{"num_hidden_layers": 16, "hidden_size": 64, "num_attention_heads": 2, "num_key_value_heads": 2, "head_dim": 32, "intermediate_size": 256, "vocab_size": 512, "hidden_act": "squared_relu", "norm": "layernorm", "norm_place": "pre", "norm_eps": 1e-05, "positions": "rope", "rope_theta": 10000.0, "rope_fraction": 0.5, "qk_norm": false, "attn_scale": 0.177, "bias": "none", "tie_word_embeddings": false, "parallel_block": false, "init": "trunc", "init_std_qkv": 0.0208, "init_std_o": 0.0, "init_std_up": 0.0208, "init_std_down": 0.0, "optimizer": "soap_variant", "learning_rate": 0.00703, "beta1": 0.95, "beta2": 0.99, "weight_decay": 0.011, "lr_head": 0.0101, "max_grad_norm": 1.0, "warmup_steps": 200, "schedule": "wsd", "decay_fraction": 0.771, "decay_shape": "sqrt", "final_lr_fraction": 0.05, "batch_tokens": 16384, "max_seq_len": 512, "doc_mask": false, "train_tokens": 113100000, "max_steps": 6904, "dataset": "wikipedia_en"}
Each number is 500 + 25 x the weight over its row's rms, rounded and kept within 0 to 999. Layers, rows and columns count from 0. Numbers have three digits each. The size before them is the row's rms in percent of the matrix's.

# down: layer 9 MLP down (transposed), 256x64, rms 0.274, rows 75-174, columns 0-63
# up: layer 9 MLP up, 256x64, rms 0.27, rows 76-175, columns 0-63
down75 087:487545513516531477521517487505512509516500483508529510508458533498502523482476463482477491505463491488508505514530503538551485535525530459450520483504461492509561486454532480504502467535516501
up76 103:513517510495486519508503490498552479497535502492473505425478499456504516524511535504467499495518491536491512548511482524471529492497520559505464513484502476436549490511478509495499503504471473
down76 101:487464503562533520507450488535472457519503475495467481533539529480490486462517495514505483470506521505498525499486544475500470468478452504530551511503514498503488475498525478495542485519494507
up77 097:520470481527467486502499508506507450533561531468479475522504493476462503518492489494482503477492504473508445461479521501491463512531546493550514489525504511481506501539465494512489544460503507
down77 098:480558476510512492483506486523475464489507539490473514481508539508530429501485476503509479501520467518490563510447490515519522544472509476487494491540465501498499485493503482507521498546501472
up78 085:494526479430482464494530499525485504530497502529513494507515515478567512505503502487523469489497470489511490454481521494488455504521518499457458517514450542474493490480478479529516502535490535
down78 093:489544491510542526561483499511507568473501491513463515509516506505509484497498498499538555531539493484483534518479449473482492495475473502429490487512479483500507507495506510486529519517517517
up79 106:494471526524485545486541482502476465548530520470510518481495471511532473521463518469496528476514503539528513462505478488515463527511503529494514489467501486520513516470518507529552502502498439
down79 101:502486493534499515551466527508524500450515476462515499480501483518460559481527492521512489544511534507524489503508513486476502478466520481503455540521460479522521518525486498475469547520508516
up80 118:523502563482485509490523502527507488493518492467498500472499503492491490498549525480488486474474489543470520498518519529478476512487469498502489460529464558504506532471480524473440522516528449
down80 118:480501555529500484487500483531493514481496541501526498483518513497512511499543435495488449532523497467477480511509507457468534489464496464481474457509478534504527509507450507514479513507497540
up81 089:486484477475506504498476551525497485511504517486491510532478447475532473484496518487497517495515536507540492506507541503505513475539453443510521509513465513507496504547454473480514547481511453
down81 100:497491525435531482540473483507527486516485506530483532496513458518522504508519467493492492499485500488563519480551489491534488504471499458481503503515456517494445530475495535481496514515500542
up82 108:493516486469457495492496503518509511518503517489497506464565492519502468516533506463506506459436509520517474517519503486547523450488503521499481535472511462530520482463499522488502537461507465
down82 109:466521505499487542465483479458475511514465513503541504498480461559520472522512490526514492502522530470509484513505525473510492472454479475498467446489529488509519516507512483478487546530453490
up83 100:499487522518505539489504524476475540524522511514564497537471524478456526513548510474485501497500507496506487501552512496473465482516486493486431531481486455503452518490520493530482497509511492
down83 110:500492541472508522490520497483498482502521490534509505519482454510526472500476548476492549496520524539498488511473496513457504434512494468556493502499537477505515455502515486463509483523519547
up84 101:530488502516465524506495507468463481516503552492513467493461489496472476501517540497497481515523527566504499532501514489507535476514458481500522504544471467484468510492457542484483483501473455
down84 100:521499514506482468520523438515536496507516502503516506496501473537506484502479510460454465527523480506492504512508549477483480485455505524528522543490500457490487480497498506516471424532484529
up85 113:553489516491476480494509496486489476462533496469492482477517502516534474502515523481444541506523501522477425487548524497487494540504490518517507473514451491481489508518500558501489517503502533
down85 080:550506483467491482516523518523479499489456529482491490526500478540486494541492483529482535472472504509521542466520420501502512535520495477489484517471508518472504513528506494466492497541455511
up86 099:506485542511459489494516504488537500501481527482487515504454495477508551532530503451492511458499510503514473489520515529497493490478533477481469543519503502483476479476461522469486509582513519
down86 096:462522477493490546501499502486467498486488515504492548452487504509485520566473508516491436490529482470487482524480509511490536482479522493489564507528472532504526472479477517513474501486527518
up87 096:507486479521463484472513513506471507464514522471472533485539514474508468507471480523448467492514514478479529514510481539499472503513519566503502541459500511461517530536484517483516499455488479
down87 095:504510513466506472477521489517502453561516501493490449502501488551515522477458495493483542532522429493488513476479493549520475502512517500516537493510502492539491484472498490531473533503513498
up88 118:503481488497517508466485493535475502445488520496551475487530518524540483452514518490478473472506463519514516488557491534512518499543547483481530506497456476486522489489470492475464497492519481
down88 102:503477518496459492478526491476519512489479541502495519497482466559497533488514487499506447545502509532476473482516505524494538484504537467488450499533455490519516464482492515493486538508483449
up89 100:524531487524451483483531516550483488519515492533487508491542491507509496477494494488457494481512512490485480499472504506523462459502503474520465465492546463529517505489447539483532521553476491
down89 103:476498468519499551488485502488505488468493513526528555467499524473481537520490460459492477521486448489530527550489499531485488499518475455482487536518490470523531537495481499483486470490526502
up90 100:475510477492489527479542498514485502446517478457515493487523528524487525475501520520499509474461514497449477432533512488489562517538499508473480492524491542491477507487476537506482514491472502
down90 111:497490494503477480491472539491437453475466499500464519487449504490491456464517477506464505496498506503498465492489457500495473494513521508531501562476475481487523490532517492472467480499445490
up91 112:464507487514549488500454490488529508509540548480510482487514522495494527536514479495473485509481505495544470474494523490486503501515425486478528483491494514528519481554538461510460525481503518
down91 109:479475518498515513497470520490492480501502500495495501543510453465513463525516488543512464518502501463510487531466482538492449537498496511521569502460510473475507470537516530516480464476510526
up92 077:507541443524510479504476530490536520493516495513511474458446441506486490473498505528479491528520489502466525476558509456500484512492506529509517499525502467491506531515473506483503504456523465
down92 075:445522503496504518522509472469463471526519490506492522511510509505521505522470510502482486482488462471539500446512476541498491499493556520477542470433504507512477483487512504490530510499560502
up93 099:528447515466528513525457479492519495491499520493440516495509489497487490537532498498511480468511503500456487507547511480563559502519494506524487531465508492537519530507518503483474513478462500
down93 089:460533491462522484502501472476462487535494532507523511522492491493567498477507481530516534529501534455499509509473471453523522487489502494515520474498499465529531495476506470547472538526518513
up94 100:507509500498515534444485552511485490470498483505474476512505519464517552563535464474498526508501479501486511499500524538457473500468484499471518470523491503540469511513522527504484500547477480
down94 093:493495478467520495548507446510485456535505516508493491497532505545524466497460503469486532506509509506493504497496487456513508466468464498463486505523491478483578512470474503492531513538522504
up95 087:492488489506456486501487502531522487495527484479496504507549519538488491484538458507542492470535476506509499463549458480504477486501427531522468491543500490522516499531484479494465506463493501
down95 091:476520512505550494505544520496500525483494516529524556495504535493556491516484552488513478510525490479523491559498523524480532523493516490500530525484506462494521502483470480523527513525544537
up96 093:534499488473494520491525482487533534475533531466495503540493498489440542504501476478486495493474494464532481500498508525473489499505453566516481544476486475526509519508479478442482507509492517
down96 091:502509511501456559497471512499499511535485525483506490506500507535520504517522526510523542494484462514493492516462493548460508485453537537505538513516519536479513497515556514490537476505496550
up97 110:489494477516491501496465539550500520534506453487510505466494506512509468504501472482497519433539534505502508457523496465529520487470508552511472482477507461506505525464485506532502528542516521
down97 113:487486464509523467466500474545468467456494533488508508498490521471550547471514467528482503484497501507487520491538520504493492510528504503518490517467450519540527473477510523475523485554479481
up98 097:496491510496512518540475496468501485486493480455493503520499584501450482494486514542478509462493516477543502497505473540495510486517493478536485456530508458520506483482513522492497509476553534
down98 103:547522495483519450504504455489485492491532497486551471523489486518519516494532505525486494527475511501526514463482539499480518482499505480506528565461496465478480497507510559552477492480496490
up99 088:518514481468520524478526477512543489465504470470498525498442486515509457506513539538516514501474565465537496471465540488542495470495503467505486502531490502495466503476477506492519501525517517
down99 094:481507484474531533488467487484462487532547490487498503520490479502540503537550492527438465512481549471511478511511464461510511526480534532504521491469480479495496509512497479513520506546490471
up100 105:513456471514515524488467514497507484473509536491453499458465518493500536483505501500507447475521516528519490444512515456523491526492470520519499515461505553459516516482546511496482522474500491
down100 106:513508542555499502463458498541499536479506483527528505488505524453512475493529518510510473515481527520479482477472483519463492503485483472533488487474535517484502501541531452529518492466531464
up101 126:543528489474499484498518525544503504489525528457500464514478507515456501503484542490475539466497525510495454433530519484510515509519482471504469491477502530508460467497519549472487503499479517
down101 098:535490491501467494514514527522543522471526493499503453509516542472522514498518516480497593499519475513469451510499481488490532552546492497513505499487535508516483507522524514491531471497508502
up102 089:527505441544548483516495510518517509464511501501516475501489469510474500497541512491487481485487516509488471512498518495576471534545519502482530525515533479510474506504527482447513538464503509
down102 082:512485509502558507522549477465513449495509539526524522498517511481510487535493499518483468485520466533520534495541474473471478524442503497505520453522498498488494504475517488545479470520511515
up103 100:518499509517488542484541506484446513536524489488502532506497503504492464500466546504458525510519499480527489483473534462470471468541519523480470452476462509501521501497529526494475496543469492
down103 102:519562456485476459528505504516512515498474448512472482515541485521552468519494480484505499496503484478478494480493486511512535485477480545482507504473561459480487513478487464518476481479486514
up104 111:478526499549492522440477500536522521519510487494500517475471537487496473513513499508507511493474561503453526487514510518474464476506456519505489522464502458520526543490494464471470533490518513
down104 109:514504515483469500486525477552548485508514499538469455521481484482496558466489477523485543486512519528481492465540500504493474500474519460523516523516541473509462498512506495518511485448480516
up105 089:505487498542508503538468478478502509497540496510495529489498513453496519480538523477512497484481451518515514479546516490475527465475461530453524504458499474468476552512468501476526467494503521
down105 090:519507453475510518511484491491509549498488505453517489492472465491486505486500518552534546543483534536491524527486534461448477468504487523511511494501523519463533506509499505528481522511470461
up106 082:534531501472505498513527491483499492525497486472495511455465483478478495462502450484500494523535505522542506498495476468557561510555473471488499513490486551484484489491483494504484512450504474
down106 082:481499523495540483484505493517495484513471473507480445516519462519521508524509502485476516545466471510462528525499498500474444500466500513508478501569485471494509471458492474490509473543539488
up107 109:486473501520447528494516483517481489511510459487490477478508540493502521501505515451479470493485507539548496480475543535505541497518478486467492511544498544452527478498497497533534507484512546
down107 105:526515480506542506497497509488494548537547494511487487488508497480459503551511488462503539529498528457489463486493513504494519484525506499515478493567501482474503512490488437490472462543522510
up108 096:492470509549501489504506486519463485475475487465486510493510456480481509517547531455494500477502535485478521480516523507505537457495472475497472542524474567476512523469495502513460509478494534
down108 100:498457517523493464486530507545521493512506534461474482485520468509504466505501515444514513494443487493518495484534477529515531505534517531488518529463510496529457510487489527515534494449515474
up109 096:480523476481504511487550525505475466529512449495465554461518486518521523504541492482503492534505494508462521501538493492482510484540536461513470472487568487517491489522510484486466510495494496
down109 107:531472514490542470474512532478523526499551466513511467528486529528510482571517460486508539517506479495515508474485487525442528509503525493516518519503535490478503496490513504532493461462498495
up110 106:536526488464500492526473512527533467501486488487464472463518494507552492471490523474505488456509529541493481527542493521526521483477531488499462505488501485500478487470499530494484506501554436
down110 107:508478450525494499479482523483515465519523521494497487490486446562546533517505505512503439546517485470510492487473514442455505474500477492500512459522490495534515534498505491492505508485503497
up111 092:474516525496524508485524500500491471528539480484458513446476493480492514486513556472483511451492491546525543525478495469497483488489445460498514460474485527496502498475493533497532485487517468
down111 092:508444496519488477467456497521513562510487437498485505550532446495521515506466506500502518523483486474525512473467535495498500526511543504485498487495522542513484506502532493473523501516497535
up112 105:511483458520562490484503485534494487473514504486482513495488528491516502499498538497506479498485535519544481557456547539516518502522497480491493542485508514478491440447504486536522494491512474
down112 103:482451491471484518472503512481504532526498522482497514486420509552541519533542489493508509515528473478499463515509519491502474500479520547480490496498481523495485477507510497489511532485488430
up113 102:506556472483456519450497511512506459486499469471497486529520490530488504493501457497533509494498495496511483476523535536488490498476449504503452502491496477460540499480485518545496524540493452
down113 107:504473503515522560509500491540486504536503483475471471505518511528534494508446516531500521501480481490528484486435483432526500516509489526517486481521517473492472533458515493470497500511514463
up114 097:473521483475507515486478479526516506473485497470479531503521513493501502487553505512527470513487484511504503512511493486555459515492522516496494561486506464482454504449476467458490527475494567
down114 101:487452495504539513476485493492479543534494485436475507498509470502513516482501488481503517483459515522481525536491455469531510523495521498492509524538511464510550495492478472518489526518517568
up115 097:479571492552491549495491507531500502476510473486484490535529522504513445548503507500520498544492496500479530499501509483520493519486532550459510451497498475489495504504488522548509489492475474
down115 095:537488434469527498499503515504470477484483517483492482503528472540511522461460487481508493497526500491496535516463516498494484526526445485485512524551525458474506462490468491479494473497512548
up116 103:519464517502545532546487513486467466529534527488550529501479510497460499530499474507454466498524506481485472490493498479518511527520475484459488512471510444520531510518514457516466492485510497
down116 104:513519498524483481515520490557491545487487498487551490523469532488507468512497521556517500513447500545511493471514511497467478491463478519511498527465529472484447511503474473533470526493510503
up117 111:516472458507516540479499501529514507566519515510534493519464531486519496483526516479437493514495539507525458510537513494497502511500434484491489488523518509499526442501537513501518491525490510
down117 120:544454444505494495452502505486530490470541503470428495490552472472483478523541526515492498491563474476487533491481494503500521498473501503484478497489514486502507475495492497487527497529503506
up118 100:472532516486497496470475515512489494547523552529485532529498500525492503557495466467494487488494521461480513475499527495483510464516507517478478459524469484434472495494472529525513492487468463
down118 112:485542486486520515497510504459508489521525496489533510503485522506481497548490514499501475518491499424503432523491561485486533501504529519527518521511486474554520535505503453506499507514517524
up119 112:510535521471473528476460501543532497500533489480517489463483453500476503520532489478464486576487487515510499501487512490481506494499518543509455500503491515482513489515479448523451500508504456
down119 102:529497486504522478516460528480473519492524493529504490454518497538511536483510451527458492474476472510528502462523496477534492490485481431503473512503505487488505489494454517507472434496520513
up120 097:514462514529518483517494519492510511508517475480476502495491478498483470515511507510436504459432474491472517473528538494528538487531572467475494511512497501525465538505504493472515512504461501
down120 090:468496477521507534506486486528516501487464467469518473523477519498467480511487518494503547505501488499514448522513484425455492517481525499524488515514492519500490532467524501490523420508519485
up121 108:463479473497487529471439493498555465550505539533470525502489488470485489470462539500505505520515527496506498503475509491487516480518515487523492505473530559487499493489470479485472554511516515
down121 111:503511510524470485473495487487524484484505545473513537494507495477436482527476523508528500522515489531507521502524486493453513481522468431532493519486463504513509514510446511439499503522476486
up122 106:483494498479505498446468536522522471545544494485514492510531465510513508479493522507503489473503517536483490500467512516536470481458487507511500470506478487526494541473464464431512531522534482
down122 108:496511517508480498448490489479507508487454519498522522524543464472462506481489506533571483508484526545519468520509489485533526470475538484517506506533543497454509502474475501494507512532474510
up123 103:516512466524517502490529515508494493556510497439515495487493504503473492495513475448478491526445496514534485496489531504522529506485471499512526505508495531438462472529526516475463514521450510
down123 097:528555499489506486505526509473488539487446503534487499502513531579534518494507501499500464493478460474492502490487486512511534552532531488518502526490494482474541534506468499488485534472513496
up124 095:519478503546506534473515555490465494555495479467509492489503529502553508480486494458495487524485517506496492489508523477484476482524450481519542460496506514534512527464487536464507519500492459
down124 103:471461504503519462470478508491520561504531490511521494476469467478488485485474505493477508493483468552491552504464467500455536521529529489455524506496489508478504483519552500506515481506518471
up125 109:470524480535501483513457545467515544545507546507501531467479486515481533492504476492497491490511465479487514509478529498538516500494528493449513484489501515542494480515448522518479556491498524
down125 108:501473521515481491536523465481469521534503489545517536523478498491497464509514513509465498454506508508507474497521509492545502522479480490482521459488505542464470514535585478528499500479512515
up126 077:491520525457479516488512482528486506503529503470526509534548489443487511510447499527471477486501533492501508484502485504457528493517486472517529499512434518466526539535533523490486481495465518
down126 076:476541521518521503489519508529535491535466501502491470512464509474545500469521512512488503536482504487513516507483466508457522531499516464483514472483478498514481504453492435534466480499564496
up127 018:484548509505502500511494481516522497460559545520498555492494509476506515524514498527479521518502502468540515507518536508512475490504476512471493506507472503512497455497529541511541578493487533
down127 017:481479487495494535475538464452511507547518503502478457520507494470517519534507503447485477488469493500548506517491509520506504483474512459495521522523482553474499491525459521546539533515509496
up128 102:448509501549497521458502483450523483490490533480487489496517513500485478528455471479506498509472476520538513495469527457557535476509514540481478513529501464506476489506502516489533507531495538
down128 104:515553481508523512540486494475509504512518527461474503480476520495534539511497491482512428507474485462511471496512529531491525546501503486525487483447483544537479523504482498501483538528506509
up129 096:508503508517488515484518498521570474477497475461509547526474506473478488503498481499485505456536510477514483479483451563503519523575507489485495510490484477482521473522512511479504520461486487
down129 069:482513519514504494494502473499454507543509493529485491489530489468515464531522527510470441530482491520512519504525531513493494452414523488496520481467502522497478523468466495499480477530523503
up130 102:499501497532476467566492478505481427469555491478499464499515489504510501473519497495537516467525523484521490500511532520458477480531473485506508470493537525507507522464530505509518543506517494
down130 104:509498463505485509532474498483505488535465487488516458540533482508504538557489485467502506470510487488533528488483521533497527494497520531489543485488525531489495553464495489443479483474504542
up131 116:502478461467528531510491493538524477504544483475519502545491544456506454483520533492451519493484521516483510471500520462479543469514476495492503543497480503503522471522468492507539507502480468
down131 104:494483508467523491496495477505551496473473497481479512492496483481458484478495468489542533502538470511515508510553503470508460521483523499514497500508528481516466571465510484539488452469476478
up132 106:490476500474480508489486536491519454478508562438520466533514484506532469509528548473490520531527512505509461474518496479478503530501467493501472513528496479497446478501464530515513502516514518
down132 109:528480479513475478470543495491514518474482468498491492496512486490476508501444473453518469458506508497516467489488537471477538527490444496518499505482510508510506527488508546493560464454483492
up133 101:516493503505464528499515509491521466502504498475524531497481438502513523570516490530466484513510488465496536498489501458477515500525536460529508541501478461479484547475509522527466499515466498
down133 099:489479516541527535504503473513490470523513518493506481459477475501503493454515492503504431505470533492545532511513513499484529480499477504517478469467484479527544486553514517490447498510471531
up134 095:490474454491476506483471489476527496498512545453468488527500505501494525520513532553459537494477503503501551525512471486484510508524481498466485515530472496503500471491446491545494508484445498
down134 102:537492530512485466519475499511547507493461500501486459470524492495520510458485513448504527493493495499541461507496452479520551491494502498502464550496500451519528499521490468532520497499489455
up135 106:504490463492484484540514496483511456549506545480515451489523543467522495512535542485459526497494497540514452527467528504516467489482481524487518476520453507466517474499485508501508502505528490
down135 104:489500495477511476524521535477482498496504473487497496530502516504533508456491478537500516464526505494473496510548445479527520506501524465499460539516468468559493528483447451501493486524492516
up136 089:511517469554468506550474501499482500486491509509503515508530462470531514493522559515484513511539510444498500496467519494485483473523471495485531529548452499521441484478500499505500510523489516
down136 097:563527501488466505459502490477482499475474560529526510538471510512482487485490484498482515496497495501472466522477486455467503526466494444545505511490454504482497505488500519485497498471543467
up137 112:476525530533511519495479529473546484525503517499516478509525483460524466457523509472469479524507496505510449478539521535502474523517478507475457534507472463515483498513517454454502481490523486
down137 126:487475519539497521536462497478488520508489555493517479509490477501513582483477496481495504493490491476484469501502497510465495496561515488519443504507505473499509529474440484455481482502508491
up138 110:498505476559448474487498521518469506513506496455503484480471499484505518510485504503477447489539448474508525541544475504501547508497539523484536472518524473499494525528523501486522495515536512
down138 105:508493506440479556524511510516487467480513508522489507550457510467555517473477506496507523501490460494477448494493505487519496546541509501531538508533540533511504483486519506525511470500498498
up139 089:488488517505456523496525539505519495458505552490522491518501515488480475506503489526451475464522439558473515507477496553520515503528474522517515494538529463503521502463485520507503527507490491
down139 083:518513521476538563522442487512487484456506480527535542489468499502498496533514461514501463505500485470494512533506513478471504480501537470490518516490466487479480473449473491520451511504507515
up140 116:450526481486524474500524514465509511515501524479485513489523541499503496469507460514499494569504459490491487506522552488512517484495560493504507455527500497491457478529526509507473524465472467
down140 113:504506478550521486498509494486469522532506521455467507483504522503517501537519510544513490503472520475480510485485475500452565478536525511519487525464506494481500505481510470510479540549452467
up141 106:507512523488499486455468511505496480528547492513484491480491509468517489504560547489482499529512494543502488522506480448505455477483497474487556504445504441486457503491519494507490516495483512
down141 104:531540497504510488506514480518496504554454498516483474520490494511528546491473471515526530503506447498446468477494462467505477460524511526462481444497486520457507484496481522478506499492491494
up142 095:486494492524478496446498505484505535498492499516481452501495483459482519510497528489479477492532497550468513509534562476507493465535479491544507509543523505506546502502456465478464517499474484
down142 094:489506473541486522522521516473496499506477554506509549459541486493488487478508504526536460501501485484547483460495478513517463463444531509468513470505506461493493531491501519458492504499501466
up143 099:465506444503518475447478531538491491514476489501493482473498558522515484489483550528516455506498513514493520510508518490455559525490484516468519498521502494502503511488536545518463514519478487
down143 105:517495465510459486513503504499511527505518462482511457521496553507515477496502476504465536473439512503488475519457474528517550500542491493513488532470549483500493446510527512488494511471499482
up144 107:513538488538494516471470485516497488444511477483509512487555485503483537572503524470484508454512496504488523457500552544473501489517501500505505508521485455500504475517534498472512487507474485
down144 101:516470479494483512529515496520549496515494487565508511522490491500533466480479537493511488501473461511500487524495534545487436513499498483488525495499563480447478524489469535486490489477508521
up145 100:519484512508451461516511482481505457505510524495461454516472493497458533498494556470494511544510524485511529496520501470509502490491549544494469479516543494482517518505496542522480494463486535
down145 095:475521514495531462494525479543486484501475450457509506487514499474518474501515502505466524488437479493495474508525505481552438484494488518500529507487525518484451486498541517516512515521495455
up146 108:512518483466495520534476502539543474526533430487507498484491455529501492472509475518470469477528469478527539512526476476481531497510489490491508556501480479505474448513524485514483510514509510
down146 113:536504496549515526512500478512513476544455484499459478468501523524554502514504474474537504504508485551500519499526466472498499549506532495501517487517427510521497510496493522534501472529508497
up147 104:535521508547462526475472509530489519499500520506499472502493516466518481525505466487531467505490498495471516497526539456539516497498510525546476484499503476560496548480465521503481521467477455
down147 098:461468493529498516479469528512520522497521475482496504523492450462530486519500509512549551501533514532531503467470529493499471533503488502515520493516504532465485532542507518524523446492539509
up148 091:501454509498502525504517501504520492475485503487537518536460487484534528496513522482500479525483502468502513533482490453575513506470466503466521480478479499490542516480459550515458527476494480
down148 098:466463514466494539489476529521515493485534529493501500456529515512528546509487528509540480497518445487476487492477485513457507502526546481490498544484495509478509507518503521450483450515502465
up149 081:489508488477520552485535508494547482430461508505437495542467485500461507497468498501477498510496544513499558477508515524501509501517473504463487497501519499523514476546493477486514485501531504
down149 089:467501524531506492497486537474474536496535512494505485522522483466473487478459549509501476539430519455503503531473526454496502449486493494512501509523518474489485472472520490513504535514512528
up150 096:532501496503485531539465491482478521492486505468475493511518514452541471536483523471505486551490553493471489466453513501490480493506473557480469487515532518518478533475511513519465513501474481
down150 111:476451496502528505479542495497493488487489513489496478487487535520523500504512541512508474552512525433570467503536476500482481502507506506500482469512540545495534499467481470516465505507498525
up151 089:527476499472520495521510472491516537506530476543487513484553460503474512503513501496475478482500521450467528520511533474475485459508465507527499462502473460486477500476500478479512543467548524
down151 090:498512520504507510470513484499495547508523476522460515537501486528479507508529454526469539504488472517445534511465482503457494519503538519503477508536498491492503496542490502443551489528529525
up152 111:475545526551476504497529491523485504490510517489453497514547490523482491500528466486520477481507503500529453506535516457479509457502472521544467454477475510522471501530505475520473518476506524
down152 119:464481490463501488460504553491521512500502495495474496494502513537546523479464513487500478507502452482498536485492513466477479421497503503515524523481525505494495489490503511475491461468538562
up153 080:509478516454508484453540494502493543507524508483490515520516494512521503469507516470511480544484514498496522492512489505509504466484532554542507513493547529535473495432488503494505518568493488
down153 092:519514510517516516546491494483529471506514498485505554526511529481447497524451527482560490467497492492506523541503548480510546479485524541469507498519503489503489535500513468491552495499484502
up154 101:484504521491490498506486500518486453522549509484479526451512492450534531498534505514545510469548491460496461487506501503497496492506532442508520478539500513498467517465531451506488515517486476
down154 110:493493532485516502470534499521501479520466476537471518477473504500457464501483439517467481499478503446516495495485517526478519537486555495462477492502510506488437510503519475518511464499514473
up155 112:534530541494508509470441493524520473507511478472455541568500510495471516473485493465483503489506508515534498479536477484511512500514486491503479511468494549526479471492486514509513477470475553
down155 114:477477511513493526466515490480482558460535508519507496552486503455473441484529550474433488481498527519475489483507515506482498483484521479554494512515504526512494487493490484517515479493497477
up156 100:514541487520455542521489505496503485520508532492525554509486497493482476529488463477503491484495491540420481505499519494505486500508512499464498463488455512493504453494504451484511515507518559
down156 100:502521506537492482520501519502516506545498514475535456503519509502467480502470510489506490514438484459501464491499519507499515490490537544465552515490531488505537479528462515470511438503527473
up157 119:539479484479511540474458488468540466455493492495506519510485510507512558478493519499486489461441493483517537519488491455503486531539507512491471487503502520523511488458465503472497527520515462
down157 114:526497542481517496511519495524506490489501515556460474459528505502506520518491458479462522509471503526498503549496501513505483468557491499516486496508498492487482467494515490505512522562537428
up158 108:552509517499467540472492482523504508497517533496524490517497508501502463477465572494525460515472496470514473423530542507490474506547518474501507513508495524501485508510468515503496495465497514
down158 105:486523542499543476538510480515500505476459541509476474488514517522534518478481541499484529458479489488499502484520494475509557500505511480484490459511508475516516483502466482447465505494564476
up159 108:514488490498506529539469508474531511501514516471510546468495493464442503471540484480520508514493504527508493507491522510455491475485503511436456527495479548487473490503505518557534486523476488
down159 106:514520495459515498516492506489522470459485495536524509523519571485513561495544494500522532485462485505506500509534471499495479539531485491501533534510532480466507544521465521492523478505508527
up160 100:536486499513511453505502530467500528517525518471503468477537462484509508498500484459495468513554492545494500507498536501529532489457506563520476499491542511467510469496492523478477499546512500
down160 097:497475523484507472459484482503507506476480493485502513478561477542506505481503536503505507483459489511503533507524465494498530445457559516494470524482471507539463495503482498472542508468537513
up161 107:485506477471476519486463467533497515504505557513448489535532482471515527530503544503511454498521503494545490493499491457497501500493504519536524476489502528511492466494514476477507552464448495
down161 115:507508429483478526506538509546506482483501501550473489488490510523462509531518448497514511470497469490476451490463512494444507519458517493475499519502470503494487463529509516491480499500499461
up162 102:515493486463507477497472495500527439495519473521510457475518524504484514517493541487527485534522494487488478507513531495490524523499484530475504499521491435516538577481480484456488504538504497
down162 108:513479493512535535475481480523548494500493517497439514482488522478509498454485502493497502466495489462521512500516478536474509512483522506525542532468537434524518473497523482489552499513534477
up163 106:511489539486502522496486486519508457507527490484501502508507484534498504456480510472471466534484474434507558498472541513445509514509470539503502482499457527483494461508490536516522488530476512
down163 104:494476531526489534498484506510516466515476551515486512472459472448481498525493541492476480509494497503492486520458477515480512488515467511491544500527463567494519524560497472502511495478532494
up164 106:492476506516460521539511535529473476486541490484482517494478476466457487532549511525477523475533506512498517499501525459473536471515471503530479495482509500483467529462503432521491497493508522
down164 098:476510449526529516477508502469465444500471503474488517522480517535528503505497514515499497456499508477466499483490497480517520568528489504545492539464491476512514480543486556504501473497486514
up165 093:500483536480522447512549529505495474515478519504488486468460506479510525493540477527467482435538485504462518502519523534466518480499450514506477540512482511498493482514468533509500501498531488
down165 080:478480529529548501498542512475532481502505551529495549521486520484506481508480528489530473507500521472539472506527445494527495515524550488448495467495501469485495498463499513514519541510509489
up166 084:500470478477474499478499482499497466472527457499468435501520511492492494490505515484546491548477522528557510459505468445490514518479502533517509503477494521494525498514554509502491512517475540
down166 073:488526502516533496510526470484495472501492482527536542536516507485513493504482517502494438459512471507515534537521513495508468455487488494491509527517492459514484487445484454495522525500553545
up167 081:477522499477528511504548471513508481445483511516513508512514496475500483518484484489510507537450517537511479478504482484486472490501473557513523456500458476506545517475562549495512515500525502
down167 087:520498541489521483513468518499468539535494534471530494554468486519519526489495489483504546549510490511505509508469505500500532471489476463508481475522541525507523500420496490512501528495507530
up168 096:484504490488514544523512537519513512443489474505477493526486486458493535501534472461559487512498499450524517532514501525496487464492516476494499480495543508495525488502473536477520537476498554
down168 093:522530541502502514488504475490522475487473466499507499459472501512480559516509498510534521497525463466474468513517494507505534496486483503549457503542459532482475532504481481523506472552509466
up169 092:504478478506471543489502498502525501524500520465491471508471464491461508508555519487452483511471544457515481517529523548514481492479541475506513536537514499459496500501510491512509543493544475
down169 098:529455528548522527517498523483500541564510511481509477459521465522507509480521511484508510472534551489524475482508499486494522517509497500483482500492508488469525474491533459535454464522512472
up170 099:457524526482498518535500506530470532507524555482463526501522546493466476476492495489458498513471520470517459505485542511482527493493509537469457500482510473491479481495529522539497497524517461
down170 108:472500494542486492502515507513505523510513505478472503471517483507489553500484480483542484547479466502461491477473537539496473500482494541499509452454454558515482506502453512477529496516496517
up171 097:528470499514507480532495485539482501513517488487527466526441500520498487564465492518503472485502500463518525488487523467461517488495512503466541502497449494549504459466509527471484512535500502
down171 099:529509516480533496505522472469489490454502524503514485479470458518465518491523523501485508492487479503493502515479485493508571462524508502489491537524504572491526458510537542480508514470525533
up172 109:513501492530541516535467488519494500495519510491496495430514513485510477512517487482521489547515470466484519502511501503458501487484508513434512526474456538508524504491548520515508520510562468
down172 108:513530517506501478538529479508479469486524470532461495509533483478486498494536481497501510502532492508485506469497525518510483556488484456516539504487453541517447462512523492533508471532450513
up173 095:501473550487528555480492558476520455498503517477489523476485463512475459524529498530502544546461465503526502490507514487503496480523478505509488466502474513496514469493485497508477526450489521
down173 098:498531516536504493515498494468517519508467511496499542485518490556450526499440497495535488525479487474453491517482548512514499453462506515493484540550465499477509498500508522478512537498517510
up174 113:511497478472531484510453549510539494521512519499545466526519497446483501503518494454484504537475518518466444519507492511496524491499513511496488494483478494483533510468461484529441486522479526
down174 112:460461483513478485511522518532559523522520488513505505479484472513476468545510464495528534503526498464492500485506528501519495441476508532480505508482522516525460475564495516499527467524493501
up175 104:509535479465501476479484550529481483498516531501506495468538442512494534494553513472480472499518522503471441519505514525517494465496527479480485477519479480500514507480553482521538473478487494